config = dict(
    num_hidden_layers=21,
    hidden_size=160,
    num_key_value_heads=5,
    vocab_size=2048,
    hidden_act='tanh_gelu',
    norm_place='pre',
    rope_fraction=1.0,
    attn_scale=0.177,
    init='trunc',
    beta1=0.95,
    warmup_steps=218,
    final_lr_fraction=0.03,
    train_tokens=254200000,
    dataset='wikipedia_en',
)
Each number is 50 + 12 x the weight over its row's rms, rounded and kept within 0 to 99. Layers, rows and columns count from 0. The size before them is the row's rms in percent of the matrix's.

# layer 7 attention key, 160x160, rms 0.0683, rows 81-159, columns 0-79
106:47 49 71 45 57 39 31 42 69 66 64 44 71 25 49 34 41 55 36 52 45 51 53 38 48 49 73 22 77 54 41 24 53 33 27 41 48 41 33 40 38 26 45 41 46 56 59 39 79 56 51 28 43 25 55 51 35 53 42 58 58 56 41 57 49 55 54 51 43 49 44 43 35 39 57 72 62 60 67 52
099:59 49 63 51 44 54 59 45 56 46 54 36 59 57 33 45 43 52 45 57 53 62 56 64 73 51 49 63 52 37 32 58 40 50 57 43 40 52 23 30 20 38 69 38 61 47 59 52 48 47 49 33 29 51 32 58 47 57 38 53 61 36 36 55 57 28 40 51 45 33 78 56 48 36 55 66 72 79 63 48
099:46 42 46 50 37 60 50 70 47 24 58 48 63 55 47 77 51 51 85 51 39 53 44 57 75 48 52 49 36 28 54 44 27 45 59 61 18 57 51 55 45 50 69 57 48 51 45 59 51 40 55 49 54 70 46 30 61 66 54 27 55 35 53 44 63 40 42 57 66 59 41 62 78 48 46 70 53 61 51 44
094:49 58 55 46 51 34 56 41 43 51 44 57 72 39 40 62 55 62 33 44 29 63 72 58 54 59 40 36 52 33 46 49 31 51 61 38 58 57 46 57 46 62 56 37 56 79 45 45 45 60 50 26 67 70 63 33 59 41 36 46 58 42 36 53 45 57 64 56 76 38 55 49 29 56 53 50 68 73 45 63
095:32 61 45 76 66 54 43 83 51 38 42 44 60 34 60 45 17 66 61 49 47 40 17 38 54 48 40 66 33 52 47 55 57 40 50 59 75 57 58 59 67 30 75 41 61 36 55 57 53 44 47 71 70 65 43 63 56 57 65 56 23 38 55 32 37 64 50 54 42 71 20 68 55 62 53 62 48 36 64 58
101:53 24 60 45 47 35 36 30 40 63 43 49 65 54 34 68 49 53 26 65 66 68 92 36 49 57 37 36 50 54 64 50 58 44 34 33 24 69 27 50 42 44 29 59 54 34 33 62 43 32 58 41 73 39 54 38 37 52 56 34 43 59 53 59 48 55 66 51 30 45 19 41 44 45 64 50 42 68 53 63
096:56 55 35 47 43 58 58 60 55 44 40 39 60 64 54 25 50 57 37 63 58 50 53 65 40 47 37 89 47 67 26 64 51 79 53 44 63 47 49 52 29 39 42 48 64 35 55 42 38 45 65 59 28 58 56 45 30 38 50 60 40 54 44 55 50 48 60 42 45 31 47 50 64 52 56 37 50 41 61 44
090:60 45 48 46 63 40 50 55 60 64 46 59 54 38 63 54 75 40 57 49 57 50 51 36 69 73 70 10 34 54 50 45 54 37 36 52 37 53 48 61 57 55 54 39 31 57 49 47 38 56 45 41 63 46 30 62 51 56 17 32 37 35 32 56 58 55 43 60 45 60 55 51 15 26 26 71 68 41 53 45
087:38 47 37 60 54 42 55 58 37 67 49 65 46 55 72 68 32 51 43 30 41 42 36 56 46 44 48 25 56 51 74 51 72 41 57 60 44 43 47 52 91 40 19 40 51 53 59 60 66 55 36 48 53 44 55 39 47 34 67 36 45 51 64 47 47 29 65 29 32 65 34 45 62 46 50 46 26 54 52 60
091:72 60 48 41 60 40 46 51 76 31 51 44 69 37 48 57 66 61 52 53 33 54 73 50 64 48 50 32 48 47 49 46 26 40 65 49 71 56 53 32 51 70 55 48 50 67 55 60 54 48 36 26 45 66 41 50 54 44 57 38 57 32 29 56 49 59 70 51 57 42 70 51 20 44 41 49 77 38 30 57
105:64 66 45 60 56 47 31 56 42 31 42 46 59 47 52 50 63 48 44 52 36 59 62 75 41 36 41 67 44 50 31 54 28 59 61 57 54 54 71 81 56 37 31 45 56 39 59 86 51 32 65 55 49 58 28 51 56 45 71 39 52 46 45 52 46 54 57 54 41 61 56 49 28 49 60 47 51 39 69 81
103:42 49 67 54 40 43 42 43 60 59 61 50 51 57 43 55 27 57 27 50 62 40 60 39 41 49 36 43 54 52 62 61 66 31 43 50 17 60 41 34 74 62 52 41 38 76 49 30 46 56 42 51 66 49 68 43 55 29 61 37 37 43 55 40 62 34 63 60 41 55 42 26 56 49 53 30 56 51 45 65
092:59 63 37 25 58 44 88 48 58 63 43 64 42 35 74 55 53 70 59 44 47 51 37 47 51 74 53 40 60 52 50 43 41 42 38 48 59 25 48 48 66 55 43 54 56 52 42 41 47 57 37 43 57 57 62 43 36 45 48 44 49 54 33 49 37 81 66 43 58 35 59 37 61 67 40 74 54 47 35 45
102:49 47 47 57 54 54 51 66 66 38 33 55 37 33 63 18 62 51 41 71 73 37 22 52 53 60 63 61 46 62 39 59 43 56 45 59 54 34 59 32 66 44 55 36 35 48 48 57 47 48 37 63 49 40 49 66 36 53 53 49 30 60 68 45 62 54 65 41 60 50 54 41 39 49 42 51 75 24 38 27
097:41 51 58 74 68 39 37 37 53 68 61 57 29 34 51 47 69 45 53 31 59 29 25 32 48 37 60 28 57 54 56 50 79 31 39 66 62 52 62 65 79 62 53 50 40 61 62 50 47 63 39 49 45 27 44 65 51 50 50 28 37 47 56 54 42 55 45 53 61 60 65 55 35 43 44 52 33 37 25 49
088:56 59 33 46 56 46 32 41 43 58 35 61 50 25 63 37 33 26 37 44 53 68 61 57 42 60 53 53 56 60 66 66 59 69 63 48 55 77 42 57 51 51 47 50 28 41 54 60 54 39 53 37 75 58 41 45 49 56 55 49 68 50 54 52 42 38 48 51 49 50 48 43 51 26 39 45 59 43 54 39
077:55 47 43 53 61 42 56 18 41 56 60 64 36 55 74 60 49 39 51 66 51 57 48 60 62 30 34 51 38 45 45 50 71 58 33 42 55 49 65 60 30 38 42 42 53 59 36 64 35 43 51 42 62 29 69 19 32 44 43 61 71 38 45 53 53 41 25 52 42 43 76 27 48 71 73 65 53 39 59 39
079:45 53 60 59 33 59 54 70 69 32 60 53 49 71 34 55 51 43 34 59 27 30 53 39 48 40 49 49 54 42 42 37 42 81 29 61 65 40 48 29 46 51 45 44 47 49 40 38 49 44 29 47 34 47 63 50 63 50 21 50 59 48 34 52 55 43 50 39 48 48 37 45 31 70 47 58 44 42 44 50
080:35 52 40 60 31 77 53 51 52 73 60 41 34 63 46 41 49 36 53 60 63 48 77 67 39 65 52 52 59 67 35 32 43 67 45 53 45 59 52 51 47 69 53 41 71 46 56 43 58 55 61 47 46 50 54 47 65 64 57 67 81 48 64 60 52 62 67 53 61 45 56 42 30 33 44 30 71 68 70 55
076:54 61 57 54 54 42 62 43 62 38 45 46 46 69 63 50 60 46 52 52 26 43 47 63 70 41 47 45 37 41 35 35 46 42 48 58 68 44 51 39 30 41 54 47 25 45 37 60 53 52 37 54 23 53 42 78 57 55 46 50 52 49 28 60 63 55 55 36 48 76 76 48 18 64 45 56 58 48 35 85
094:45 42 71 43 42 61 47 32 66 06 62 38 58 42 26 52 55 29 57 57 61 39 34 42 57 30 56 56 50 49 48 36 49 53 52 56 47 45 66 24 26 61 42 38 47 51 21 48 50 45 21 71 50 52 52 45 63 57 55 34 40 52 37 39 38 33 68 53 50 59 22 48 46 57 55 49 36 54 35 50
088:40 54 50 53 57 61 50 27 45 21 71 51 44 59 54 49 52 41 52 39 35 35 36 28 69 66 52 52 59 52 35 49 52 68 37 51 57 26 75 44 38 53 50 49 38 47 51 40 48 52 47 67 38 71 64 47 58 46 38 49 42 45 46 45 54 44 39 46 55 57 65 61 53 76 53 53 22 40 34 46
091:45 59 39 55 49 66 62 53 74 10 44 52 56 69 45 56 61 38 60 36 57 39 40 45 44 39 41 43 61 54 54 34 46 57 37 46 41 50 60 43 43 58 49 36 51 44 47 36 51 50 17 55 37 46 76 41 70 39 48 26 49 46 44 39 56 37 50 36 32 44 52 75 31 53 48 59 49 39 30 53
089:78 40 67 69 39 55 39 41 59 60 51 70 46 38 49 51 40 37 39 48 38 51 36 52 47 33 36 51 51 45 64 60 66 46 72 65 26 48 61 58 70 55 42 31 37 57 35 53 51 23 64 44 54 49 68 45 52 35 44 63 46 52 34 51 39 43 60 65 47 55 40 48 57 54 34 52 50 52 49 54
091:62 16 62 54 56 49 30 61 36 43 58 53 45 29 42 47 47 41 42 34 31 45 34 35 56 56 50 49 51 44 47 67 55 53 43 37 47 43 40 64 68 60 44 62 52 61 75 46 50 59 41 43 54 21 72 47 57 63 42 36 52 60 55 47 39 54 39 43 58 58 42 50 73 32 73 53 36 57 40 29
099:54 58 55 48 29 34 48 71 40 49 37 48 63 75 37 50 51 48 62 76 53 42 59 49 42 38 42 61 37 86 48 43 64 65 55 53 74 55 47 31 55 50 63 54 49 46 55 48 43 58 42 53 46 80 46 50 61 69 65 54 35 34 29 58 42 61 56 47 43 50 45 68 36 55 39 63 34 48 37 72
097:43 48 43 51 47 39 39 72 60 89 45 39 32 47 59 44 45 59 49 44 57 51 59 57 33 55 57 58 54 57 52 76 56 34 65 50 39 85 40 57 55 47 49 42 56 49 47 50 51 40 76 51 44 49 45 52 35 36 66 72 48 55 54 74 62 56 51 50 36 60 38 40 72 41 33 32 43 39 50 54
104:69 55 43 46 56 35 62 41 41 19 48 52 50 58 36 59 46 23 52 73 46 47 38 46 61 32 53 40 37 62 44 48 54 53 47 60 54 38 53 46 43 56 51 71 28 46 51 69 34 56 37 49 61 50 45 54 52 48 66 42 45 51 36 30 43 47 55 65 56 40 47 69 35 50 65 75 61 60 56 48
079:68 47 44 41 51 27 45 64 10 59 41 54 26 64 52 49 52 20 52 57 52 43 60 28 61 43 47 53 44 70 38 58 45 60 52 61 75 56 38 45 51 57 44 59 51 60 57 50 44 34 47 51 59 39 46 66 52 53 54 66 25 39 23 37 58 54 45 40 42 70 38 47 47 52 48 60 41 45 35 60
101:55 38 48 54 57 45 54 27 62 58 70 37 57 37 53 57 56 41 33 48 52 54 32 59 46 45 58 59 41 34 65 80 59 21 42 62 40 44 42 50 66 56 45 60 50 45 49 57 39 65 54 34 45 40 63 69 37 40 49 42 48 62 58 54 29 52 59 65 63 35 71 64 45 43 59 47 52 52 56 43
106:50 38 42 52 51 45 55 39 29 31 52 47 54 67 57 52 39 30 50 35 45 53 53 20 65 53 49 36 38 55 56 43 57 55 42 57 60 19 47 44 49 53 27 66 34 59 53 50 48 52 31 50 62 52 52 44 61 63 28 39 42 46 46 18 52 65 66 46 73 45 42 69 43 49 66 69 36 51 36 17
108:33 43 59 68 41 47 72 63 67 52 63 44 53 49 65 47 53 68 47 63 37 59 33 49 60 49 58 46 44 48 48 56 55 58 45 70 87 48 52 58 54 69 59 21 36 32 41 54 37 41 26 52 41 44 32 58 54 69 36 39 31 59 56 33 42 74 61 61 53 33 50 56 45 57 43 58 45 31 41 33
086:56 53 54 48 53 58 62 74 48 49 52 65 39 45 32 57 48 47 46 63 40 35 55 55 35 36 41 67 28 71 22 35 49 81 67 44 80 63 64 50 29 52 62 59 48 30 54 56 41 38 52 58 48 57 54 44 49 56 57 57 48 58 27 47 59 57 57 36 44 32 41 49 53 60 39 53 54 54 51 48
099:36 46 47 66 46 43 27 44 30 46 50 57 65 47 50 51 24 67 50 39 47 71 72 67 51 47 47 27 53 60 65 43 64 23 37 41 42 50 42 54 56 42 51 58 62 72 31 37 60 80 63 51 43 41 52 46 51 56 55 54 80 79 55 64 55 41 65 51 66 41 58 55 44 43 59 24 56 68 52 50
094:59 36 35 64 43 43 60 40 48 35 57 53 49 59 38 64 72 38 54 54 33 54 44 47 57 54 57 28 25 38 55 63 66 41 39 37 32 52 28 36 59 60 38 64 44 67 42 54 43 72 55 50 50 37 59 37 35 58 52 38 59 60 51 45 40 62 48 87 38 61 62 75 31 42 55 84 39 68 55 51
110:63 46 47 51 53 72 69 68 73 60 53 56 38 35 45 46 78 44 29 65 30 32 16 66 48 22 54 57 43 41 22 64 46 63 68 58 61 57 60 63 47 52 58 38 39 33 58 61 26 43 48 52 38 51 35 39 46 40 58 47 47 48 53 51 40 53 50 71 47 51 44 52 60 48 62 71 53 67 56 48
100:58 73 72 41 39 46 73 53 60 80 63 50 46 56 54 50 48 51 39 76 52 39 40 54 51 42 43 59 57 54 54 35 44 56 57 67 83 56 62 54 49 58 59 29 53 34 63 44 25 30 50 40 32 53 35 73 55 35 36 52 36 43 29 54 45 49 66 53 54 52 46 30 54 39 52 51 56 33 47 63
100:53 44 41 54 58 59 54 56 21 48 43 44 56 34 33 53 56 56 47 71 44 55 33 69 56 38 64 58 66 46 42 42 39 68 71 43 46 68 42 59 30 34 46 52 58 59 37 45 44 35 55 50 48 62 36 37 50 48 61 45 58 58 48 66 38 47 36 57 49 51 25 43 73 42 50 55 39 59 39 65
104:47 42 61 63 37 67 49 60 65 78 40 53 58 36 61 24 45 53 48 47 64 60 39 53 46 41 45 65 51 55 53 59 58 37 45 62 77 78 59 70 68 58 59 28 59 33 70 56 32 42 52 54 49 35 53 64 56 53 62 61 26 54 70 73 48 58 30 63 54 57 61 49 50 52 28 34 34 36 51 66
105:53 57 71 36 49 44 45 45 54 69 46 68 63 45 38 43 30 45 45 56 65 59 40 52 29 36 56 70 61 66 60 47 50 41 52 51 68 44 69 71 61 59 46 27 64 40 71 52 53 47 48 59 61 54 63 61 65 33 60 41 32 49 59 53 47 58 43 49 34 60 61 28 54 54 47 24 47 29 29 72
082:69 68 54 42 55 59 50 79 43 65 47 55 63 48 22 50 44 52 40 63 59 50 60 60 56 30 45 65 49 61 45 38 35 60 61 51 76 67 59 62 43 46 51 51 65 40 71 62 27 45 58 63 68 48 56 45 61 32 78 58 42 61 41 61 73 45 44 56 55 25 30 33 54 37 47 44 67 55 54 66
112:57 62 65 50 42 49 86 42 65 69 71 45 44 56 57 27 54 39 38 47 57 42 33 50 42 38 38 52 62 37 53 65 40 58 50 66 68 67 56 56 54 58 58 35 40 25 81 53 16 37 50 44 43 44 45 74 38 43 37 47 33 47 40 44 39 58 58 66 50 48 50 46 42 47 47 52 66 35 57 53
094:47 67 64 39 53 51 52 78 58 61 37 43 49 53 50 42 36 63 62 56 59 47 67 42 56 52 41 67 45 72 53 31 44 67 65 52 81 57 57 41 38 50 64 40 53 39 49 60 36 25 53 50 50 61 44 54 68 44 58 70 39 48 37 59 72 41 40 29 47 41 37 41 44 57 44 53 50 40 44 60
084:72 68 48 36 49 65 47 54 52 49 43 64 47 52 58 44 70 57 57 47 51 43 38 33 67 52 44 47 52 58 27 29 42 75 56 47 53 38 73 48 47 54 47 52 41 35 63 58 52 25 46 52 40 49 53 40 63 44 58 58 53 22 48 53 59 38 30 41 52 40 41 45 53 39 34 63 26 51 54 64
105:45 38 33 70 50 65 43 39 56 34 34 48 41 31 69 39 58 60 61 44 37 47 23 52 46 52 60 40 44 45 41 70 69 44 46 50 13 46 45 50 60 51 49 50 35 61 20 49 65 63 43 57 32 46 48 26 46 59 47 47 70 56 75 57 40 58 55 57 49 39 57 69 73 63 34 55 33 56 44 29
109:58 58 50 37 74 41 42 54 46 37 30 55 52 44 52 51 41 39 68 44 55 45 44 47 38 41 66 56 47 52 30 40 50 29 51 37 34 36 54 55 45 58 50 58 54 45 26 50 74 57 56 73 63 61 68 36 57 52 72 60 61 51 64 43 49 75 59 46 40 56 62 50 54 74 48 41 63 45 50 34
113:50 56 62 45 43 55 51 50 67 89 61 45 61 63 56 36 39 42 37 39 68 59 41 41 46 36 41 51 58 47 67 75 52 35 40 68 60 60 74 70 76 54 51 38 46 44 82 64 25 52 54 54 58 36 45 67 46 46 45 50 37 62 72 57 56 56 56 68 60 40 55 46 33 46 37 34 55 37 50 42
105:63 58 75 50 37 48 53 32 45 34 57 46 33 76 55 47 63 25 33 69 42 30 34 25 62 61 72 58 64 54 55 38 45 59 67 60 49 44 65 51 30 46 35 28 48 41 41 39 46 43 64 28 35 60 46 47 56 50 40 54 31 53 32 75 61 66 56 63 75 45 51 82 71 43 47 53 56 66 52 64
091:35 48 49 63 33 35 58 46 50 63 78 41 50 35 47 40 16 52 58 51 54 53 49 44 36 45 53 45 49 62 41 66 44 39 61 45 66 57 52 53 48 54 61 49 58 39 48 29 46 31 43 52 46 54 70 61 48 49 70 42 53 43 63 49 50 53 70 53 40 51 39 45 42 47 85 57 42 79 49 53
104:62 60 44 45 41 53 25 51 51 31 36 54 61 43 66 52 74 60 37 64 55 54 47 50 45 71 60 59 55 52 38 40 62 66 31 53 37 31 56 43 44 39 63 84 45 61 32 64 53 48 65 62 33 53 36 44 46 44 52 61 38 37 46 50 39 50 46 69 74 51 40 63 42 43 50 42 32 44 57 62
092:65 37 56 53 44 40 54 60 46 24 61 37 63 53 42 46 40 15 35 48 48 49 61 46 45 62 58 56 47 55 57 39 58 58 67 45 66 78 39 47 47 42 53 66 51 41 68 35 41 61 55 44 59 51 51 40 51 40 50 52 60 53 39 52 69 52 69 36 23 62 71 51 67 38 60 46 60 59 45 77
108:34 56 51 53 55 81 63 51 46 69 30 33 38 45 50 46 37 38 55 61 58 49 46 39 37 51 42 53 39 39 55 58 50 43 37 68 40 65 45 45 67 65 52 36 61 45 55 43 49 70 35 49 49 45 55 59 42 41 40 29 24 38 46 33 63 48 48 48 38 55 73 50 56 51 60 56 40 65 48 51
091:69 33 61 42 46 59 55 45 70 42 31 46 37 45 63 42 62 55 52 75 61 54 40 31 71 69 32 47 47 56 66 47 58 42 56 58 45 60 51 53 66 42 23 37 31 52 58 57 30 42 43 55 61 55 42 43 39 52 56 33 66 43 56 22 54 59 42 28 64 43 40 56 55 58 28 49 29 42 40 19
111:24 42 56 57 61 73 63 48 54 44 42 33 37 44 49 46 46 29 73 38 52 54 39 44 44 35 38 47 31 51 31 49 40 44 57 42 51 78 37 42 52 61 42 47 50 45 75 51 51 60 35 48 46 61 77 53 54 51 46 25 29 48 42 43 56 44 51 44 33 40 60 38 65 44 51 55 55 87 53 38
088:47 37 52 54 57 45 54 27 63 58 34 40 31 43 48 44 38 42 66 58 73 62 45 32 38 43 34 46 53 42 61 51 49 36 50 50 30 50 81 45 67 63 36 45 53 52 36 68 50 39 45 53 56 28 39 67 67 61 36 57 52 59 59 41 55 51 26 49 42 63 41 43 51 59 33 46 45 37 45 37
093:63 59 52 39 22 38 31 59 46 26 58 56 75 47 45 53 54 59 35 44 48 50 60 54 56 51 60 27 61 46 38 47 60 70 50 37 25 32 53 66 40 33 62 77 49 45 42 55 57 32 62 41 58 44 35 43 46 44 46 67 51 39 49 76 31 57 50 53 45 56 51 47 45 53 44 49 58 31 58 56
096:48 59 69 26 71 57 46 33 64 72 41 35 71 47 43 61 56 32 41 30 17 48 41 35 42 52 58 55 60 42 31 42 65 52 17 59 30 57 31 53 74 43 27 48 50 46 52 46 66 74 49 34 37 54 59 44 62 27 50 51 40 26 36 52 58 28 54 51 50 46 60 48 41 45 60 56 61 71 56 66
089:63 72 69 25 45 43 29 22 44 48 59 47 69 43 57 52 48 63 34 51 47 38 54 43 41 55 72 31 58 60 38 53 61 57 37 39 15 36 41 59 37 31 42 57 37 55 40 34 57 49 60 34 51 42 26 54 49 38 38 65 58 28 30 74 40 39 53 68 52 52 53 44 38 43 54 48 54 33 67 63
102:35 44 34 57 74 69 68 63 54 53 35 33 41 53 51 39 58 33 48 53 46 53 32 41 62 50 33 75 38 31 57 59 40 39 43 53 57 57 33 50 61 56 45 41 50 43 70 42 49 71 46 59 44 64 61 56 55 38 70 47 46 52 52 24 61 53 36 55 49 64 52 51 49 59 67 48 49 62 32 49
088:43 55 26 58 54 37 62 48 44 54 32 51 35 52 46 34 60 44 46 47 54 47 29 41 66 47 46 75 71 76 52 56 41 56 72 60 60 50 61 45 59 53 31 30 35 35 33 62 46 47 48 44 50 74 44 41 50 46 70 41 39 53 57 31 53 53 65 53 59 43 37 54 54 48 47 45 45 41 54 62
114:26 41 70 63 51 67 68 57 43 48 63 51 27 37 44 48 49 48 60 19 73 61 51 71 56 30 35 32 48 47 54 38 60 50 72 48 64 61 62 35 36 55 64 39 46 47 60 59 47 44 53 68 25 58 72 57 39 63 24 34 52 73 44 42 63 56 37 32 54 24 63 50 76 55 42 52 47 75 40 33
085:49 68 47 51 39 39 16 40 54 65 68 50 82 54 32 38 23 66 36 55 32 45 65 52 51 48 64 49 78 64 26 67 65 56 29 34 36 50 51 52 48 41 53 51 59 52 55 26 75 53 55 47 58 40 44 51 39 51 40 45 51 60 49 64 30 61 66 67 38 52 42 47 51 40 64 41 59 35 74 55
121:50 39 47 41 55 49 54 61 70 44 51 53 43 75 54 56 59 39 46 57 30 55 50 47 51 49 49 65 29 51 54 52 40 51 45 55 65 49 51 61 79 61 36 46 51 52 56 42 33 60 45 41 59 61 52 50 59 50 84 50 40 41 60 40 53 50 53 57 34 80 34 58 36 41 63 53 55 37 39 57
118:56 55 40 25 49 44 45 45 53 47 54 53 77 36 31 43 22 63 46 67 36 28 57 65 51 55 68 37 53 37 63 52 43 57 42 30 46 44 42 41 53 33 42 53 31 66 42 47 77 52 46 47 57 51 42 34 53 58 61 62 67 49 35 33 63 56 67 53 46 48 44 64 53 38 45 51 41 50 52 56
116:49 66 34 29 55 24 25 37 37 73 15 51 48 56 49 48 57 45 58 53 44 57 53 31 49 38 25 71 59 66 62 60 59 48 33 59 33 46 40 37 53 47 17 68 59 44 63 69 54 44 49 48 76 56 55 37 54 43 53 34 44 35 47 43 57 42 52 24 35 70 46 45 57 43 69 43 59 43 37 65
110:49 46 51 53 46 53 48 53 48 37 65 46 48 53 52 28 42 67 49 56 73 61 43 40 45 34 60 54 39 61 72 47 49 48 42 46 75 52 56 42 36 53 61 47 62 39 67 44 19 52 73 52 64 59 67 74 49 52 34 54 62 68 46 46 62 66 63 51 65 43 56 43 32 60 54 38 53 36 23 42
103:56 43 68 34 48 49 50 50 63 55 50 55 49 51 59 51 62 64 38 66 57 47 41 39 41 52 61 49 59 49 37 39 47 48 48 62 74 31 69 50 60 45 64 37 51 48 49 45 32 29 63 34 25 44 24 69 62 42 43 48 19 49 53 60 62 55 68 46 47 53 42 47 41 56 53 58 42 35 32 59
099:38 75 49 33 58 50 64 62 61 59 39 48 43 33 51 48 64 58 53 43 52 46 34 54 50 38 67 46 43 62 63 46 52 48 57 40 57 38 41 52 64 33 29 60 44 35 68 78 40 40 34 37 65 70 48 41 57 59 48 37 66 52 67 40 45 56 59 22 45 60 63 31 41 41 56 48 53 51 23 45
090:61 57 17 56 48 43 36 49 40 37 69 65 52 55 26 41 80 48 38 20 51 39 39 38 59 40 48 57 36 48 55 68 58 56 41 27 43 47 41 48 47 47 50 47 40 45 65 51 46 56 67 53 58 56 59 50 30 58 38 37 48 48 50 45 49 67 46 79 51 48 57 49 50 33 52 37 54 41 64 35
110:37 62 40 69 58 26 50 45 45 60 51 72 53 52 28 54 35 45 60 18 48 52 63 58 62 43 48 52 40 45 78 45 57 46 50 35 41 48 26 52 48 54 42 58 65 61 52 71 80 66 42 62 86 61 73 41 39 69 37 36 71 72 47 31 48 53 59 56 53 56 46 62 64 44 51 45 47 65 52 57
097:50 52 61 31 43 58 49 43 56 66 42 42 50 55 31 73 71 51 38 58 48 37 61 44 60 56 49 65 48 28 36 63 43 59 45 50 30 33 65 44 72 31 44 45 52 44 57 47 42 50 45 39 27 46 43 39 43 52 59 52 31 27 41 45 59 51 40 52 43 72 40 63 54 41 47 61 47 72 56 62
105:50 47 70 38 42 54 41 49 61 50 64 38 60 49 46 56 37 60 43 55 59 58 66 57 60 55 60 34 55 45 68 53 39 43 38 36 44 49 56 52 50 55 64 57 45 58 66 28 49 62 49 42 56 47 54 50 67 57 52 55 74 57 31 41 64 45 51 63 59 58 52 36 34 49 43 42 47 23 46 53
096:61 53 56 35 65 42 36 45 62 63 39 69 41 36 53 73 50 28 57 43 44 35 54 47 44 47 55 48 62 54 59 48 45 45 42 39 40 37 38 59 43 48 37 63 51 66 68 54 78 45 55 55 77 45 48 37 75 69 49 34 41 52 39 62 66 51 62 37 36 64 50 61 50 38 53 54 40 49 24 52
103:60 47 66 46 61 45 52 46 48 40 56 49 45 41 22 61 46 22 48 52 56 49 73 54 45 54 48 51 53 36 79 58 42 46 47 34 19 49 46 64 34 58 47 49 43 61 57 29 56 60 50 59 68 41 60 28 54 71 59 61 66 63 34 51 60 45 21 51 47 68 56 51 38 46 26 49 57 44 61 42
110:56 47 48 25 67 43 54 40 33 62 18 58 27 37 30 59 61 41 55 53 46 45 61 21 49 49 54 52 63 46 59 52 45 59 62 58 36 51 40 48 42 53 44 59 38 36 43 65 59 47 53 43 46 47 37 38 55 54 63 43 47 54 37 46 64 45 35 26 40 54 51 65 63 63 48 51 45 70 51 64
102:38 49 68 38 35 58 49 49 48 64 38 31 45 58 71 18 50 72 46 82 59 57 41 59 49 53 50 48 70 56 57 48 47 50 58 79 65 56 62 34 53 60 63 51 58 32 51 42 11 34 40 40 27 64 44 76 54 37 47 55 59 49 56 52 60 58 58 43 65 39 65 37 39 67 36 35 58 39 47 53
113:45 53 80 37 55 50 62 43 48 52 59 35 51 48 63 37 17 58 58 65 68 59 66 45 58 66 52 38 65 48 74 35 55 50 39 53 52 38 49 35 55 37 41 54 57 63 53 31 56 53 54 57 63 60 54 60 56 62 49 61 59 56 35 47 61 46 56 30 54 57 42 61 47 66 47 55 37 52 16 68
092:52 59 21 57 39 47 44 62 31 54 59 61 51 65 46 39 63 55 47 30 45 53 42 39 50 26 38 61 40 58 51 63 56 45 40 43 64 59 47 38 51 52 44 54 59 30 67 57 43 51 63 40 53 59 59 60 27 40 32 33 49 51 64 45 47 69 62 63 50 33 49 45 44 50 72 31 52 36 53 45
094:66 37 68 37 40 56 32 67 61 53 55 64 62 38 44 73 51 42 35 78 34 58 73 41 53 61 51 41 49 50 61 65 46 39 44 52 44 51 55 75 52 49 70 46 55 52 56 32 49 50 40 41 42 21 28 57 68 45 54 51 38 40 52 65 63 44 47 47 36 55 34 53 35 57 62 50 57 43 45 60